Weights of a small transformer language model.
Size: 2 heads of 32, vocabulary 8192.
Architecture: rotary positions, no biases in attention or MLP, tied embeddings, local attention windows, gated attention, capped logits.
Training: a variant of Muon for these matrices, 105M tokens, 6409 steps.
Each number is 500 + 25 x the weight over its row's rms, rounded and kept within 0 to 999. Layers, rows and columns count from 0. Numbers have three digits each. The size before them is the row's rms in percent of the matrix's.

# layer 5 MLP down, 64x192, rms 0.099, rows 0-63, columns 64-127
094:479472540501517515502507466476486478522494464524525513495541531542543497520483526490525505511483502524434526504475492514485486528496563480525500508498530552471530516495491488492506460522476527
107:501512475509533513506501482520511508519503512454551497495498501521509504508499484466530450508524522508510492521505499506489537478490463470447540515487531473536519490542522483516457468489542524
106:495510453518491510508496517520472501544510459476492474524520487534468477494511484449477513458450480451482484525545495492486531506487463545484547527525528536516499509535544539502479532509513501
102:471482513503497555492481480505478502554491442482486505519478526482523549490502498543455516473488465500482513524496502499522459506511463497523468528499450479515503484486553542512507536516500458
092:472556543503480512510478511468460480515509515490518456516457538527490513544466491519504448438485479507483567505465521523503499502517528493462500518529480451407479484480486535487506533470503515
104:520492551454497511550529486554532500470500517504463486491498529512511485525538497485512504434486530463508470460492498484476505476470461499517491476488481552490501500461448523490496549506503506
095:544526466545467479468514504479459526503503506512451450470508507464445519473465506501495518442441500516517522497518474476510517482460519495541501527530522510534452477471483505470481473474484516
103:506489502470501531557523504491457515518460500523481498472511504515470499513522502533481522495495507478503514519526436517501464514512509502547469507471514483452525506504500521501510476516510466
093:493532466485484480509527538517539484504477467540507516527491477552502496500511476535502504484484531487452510538503492504525483504502505510510513466498519483490487513484566461478468569509508466
106:518503536478498482510505480484498490469487540496477486500525482477544511475478508508529537527494514520498517525509537497527535471490506474475519481490550561510500494487503464477516511496512498
103:503509489507489506514454494520500469507494527504496488535454538525497437524526493501435483502492489508506530482477484483492465506542478489464456481512487487466507504502500489507482513521506509
098:494508512505472483475521510496491537498511483519541530524479504520500486529484450477525522464530463504514470490516446491508489478493502480528509501505460482445491482520516468542502556455494525
105:518500486473445539579486468465483484543502505498504483477520512514481462543495461504499497501528534458490497491481502508535502501527519504531526534479491562509523534503500505510526499530491510
109:579477485506511513491503479500501462536488497492508487487532451467516517533477462487509513525483524505508512512536521506515497549490539513500486494474527520464460490491532476445549488517488480
093:499499521506565514517524504493517511440515495479517563505535516535539508512484485456493479486479508515539481501470519488493467502498504490491476527458510524492492464498519493457513506514533494
086:502481504494511471518523508536528536525516504515520496470498522485481555512490509475447513536492510527506522509440477479472535476505498484481525497528509532534497509504496491534453508427493492
103:540492541464511520519484524500513461499480512499471524517504482494522491490500487477487528499521507528486510493533561497480528496476484464485480482483479489523454500527509517495539533461471495
104:481500498467524477464527457493489523517489509446519500521458514508492477511475503545538439470532530502490519510466516537478529473529468521484493508468456484495519503514517464518499467582495457
095:499519522518476470519521500502473487523503528498524488500489476489511492482514553560496497488508515467499496513516498540479461517486545537501503496547436529496490539494508508518502492427512532
113:480475507512492510542504485526518530518485465483448519524487513496505479554503484493494523483460555465442511473495497525523498466528507519510490484521494454499466486455491506507503505500502471
099:506464459508509535544473505536485488475524550498492514462503480447512492490536546467510458490456502526479482496467485556502471526483532533536494470463536504516505481471512479487520485470491518
101:498523529577483477511469464537483508545513562463541465458453500521496483505535477509467475464444474523477497510499471532499485467484514506482467495564493524538509485504504486514472525473492531
097:510488500436534496507567469525514475516451475526543486473537494512525489468506477534519470502515486496521447487472517481478500478489505497512476503482478494461522539493484490536541481481473514
097:477522499533497482494468450481479501490521524497467483508485511481519501542492490444529418456509507497495520475537510541510515525522487475495524466531508472491532524503478510489536525490468507
101:453549510455509536482515485468499500452506469500489481513494521525464520480488501511443496557510501469489479503517494522531489511487520517514500511527500548515506492463504539506475471485482472
099:489529470517548502483437516466477521517485477509493529462503529510486550498491483513476497522516487441516500494491508486555509486447484500471507522485525477509507502524474509513497491461478509
097:489513525504504457515489500550543517488519513484483524516487504500456517490478530486508534481528503529468521469497541450536500519493507483486490513474535476507513495489497515522513495566519484
099:497487539507502479480487544489496534505494520514491494478480503540469474459494496479527519547504501492528458505480492519494504451462529467494508505499443506529527491523504464485436521483459508
100:537470527509523513482512487449522498489477536480527472458489490509536487501506486526464554423521523517527463521443525547523514508542527508485516445494529517513498500464487506465502516554548533
093:505482512444490432470535513477476489445464486514481555470524483485515519477519514516497546488497491502484449519484440489463477542511481524500517481443512488542490508493522476514522443517458488
091:505476477465481461473492500521496472521497453513502516471477537503477478479491485492582538540489504503517498534501512496494532495474512541532507507512488499501491509548498436510523519507525516
105:493480508480461469515493508502460473461528555542501486528548474500472469481476528523512496522490473456509491528507510490518515516504484536557513487522500511495498456504471484495484514428486482
100:459492534514532458437501489480500466519515518486503493486531499459531494489501517509463472533533530488503448523487513476446481507518518516478504487495500541469492515506505480505515472514504548
110:533494490480524507478503542508459530498496488491447523536496533473463513449518505501422492528499495530486514465508481494464461517551498510475473555518473484510514500557510549476483469521476476
099:459511483486465485504483548501546491486519503507509508478497528453547531487494490515555456468488529508465537459544492493464527506481496516471499516504532488515510493503519501513481499521514482
113:477521504500478506525495486510460478502519465492498501522494475482517481451515489502451509477485511514496524471469473511508471519495537466482444481482510542527515466492504528503498472501508523
110:517461527493493495448478552513493440496505469499480501555520470448505487478510525548492539564507481509506475498505543506500495523469551488513517479538493519504461471514494526518528470469502483
099:511505472488483486485494500531525505490544490487542507512468507488498509489527491461524502507506514518543499495486546512499503480505461537528501487509506507477509503458538522479517511480498500
097:536476471504512495511512515511488541492506481519475485492496493481513512519507498474462473521515510534521466486588507500483481513469461486511484499514503460526479478456516530545479529502518460
096:460504485501495535504481489519560459475478453506522528514515503563539483515500466550515506501472484455484490565517509476535475493498506544471492511500494484503467522492516462472527517483499519
095:486522573523495492537528514502528471492499527475492502477480492480436512520504478512511520517526478462529495483483490484464523498502528478495490477530463483529506500504479510516487499491499488
096:527547472493520530493503491451466508461535459521477507471543450527516517485471514469517523484507485502523506492524516494481495476491492510501486491476490530512514511535462515464507510508488481
106:495463488554497468467472474484501486528507498466480526559503535494483493492489553451501511529501513517518495509525468475516502494469463481512528464496540509494490536522495552489462477518543500
102:462518449571497503486477532469499494513523525508502519496506486490486527458497481491478468469498492543535492545519551511485516481524490488518511542503491462498464506502519468498463513466476528
104:493504479515534485489520522470521494498488515539515484455503492491496498516486501540501506524523428502506531488531516517505558505464519504470532448491483531469508477496449469522537504475499506
094:477418486500517499485537485502528484510515519468556508535508474495507491508515484487574474506471550494489524501518493493473542540529493494509530486544481477517475509525454505512508505503528521
096:504456495458523544489541500485492526501477509477509501502514482478472485498473529531542485519498529502517513527527505504480525511500517500508485488493481434510500508510475489484497486496541497
107:496520532502491525494473534499505519447500490541509499536490508452540513512482499492466459486490464527547479485490517527467517537520479486500475505465542511481536496503456545487494478526481492
095:488524452519515498477492564493449521454476533490499469508509492495487549488472467474475515535565530499535479499502497450457546496491481536485527493482558512512498495492482482472465502519536485
086:540507529516505531509551528491547483529524476518484531479530514541490510503493502511504529537567492477460512455492496471526479513470512478493507485483518496481495513499513479546502481508490499
110:474531515516500495540499509499526495491466491549531508497514511517541514511499544512491501568490483513494526483485441525508495465509510507516445478481502470451492467422474499494532508539530514
098:522479468512528538492528508512504532551539477522496539465465489504500498485489461507530489546487444558483513486506457500535462520509536522472479488482510544519552471473519496511479495536509428
093:479480487473502498492508516500522516454516515461482457533515462453487470493538476528466472456486476526500483520483469531514528474453497521504500465506512523529457495476453569470529486513504485
105:551531505498470480509487495535552497462541492525529469556513474486536513510477486486527534477527489491480491508484521522493475538502487513529531543496475520476495447457507474505474508502483508
093:536494504523505481503482502487482561513503431487530475521485536462515490536556517537470485489479489481488537494530479445485525495523462514528500591543508519515514500517525512528474500533469490
103:522516526488525506499499489486497524494490536482489509471513469532460498459523528532488501518501532487516507482515521465468470499470485494511524474515468486541513563496523482510506480586484541
108:524482498458474516497502464482534491484486506462492495521534502528488506483514495485553510529492521500517463544517504472481493479512449475551497488484530512504497484532477528510503499502521471
111:457544473514520516487472463493476503504538510514467482508481538486548460505521524484469488477459499466534496488513451498510440507532476494502486516491499493473483523505529476504483491492517535
097:513518488491490521519525510515494479538478497493488542454449506484473509508488535527484524465566482464488516472493475465513472478508523449504503461508462449479489525534484522530528521478567536
097:505521495514452537529464508523499467529470547511505482486515493531469467527486508513555518446488495495502513512480499551528521523502516536476511502518491428475501545535451528457512522487464507
102:522456517527490493482503472549503499522482537501498472535500502508484456525485504481480512511530494503463508473498554460506512537516531489445479539464487480514516550524489496494500485526495517
089:478478502506516480481519524514513463451489486508496514506508447524485536493517507488530525516564500521477477511472527491547514505506479452512505528493525493508479524553497471514510466501524522
094:475506480498445506471475453504501547496525473509519503447500489544499523510488524463519518527487475530508484506468453472531482497536476487502526521483487454450487495478525478508473518467490503
094:474492496527491488524494467496532527468484487452522500504463497511505501515507509468515491507445493519550476470508520501434511481520475516475511541523507539536535507493505465445476489475456498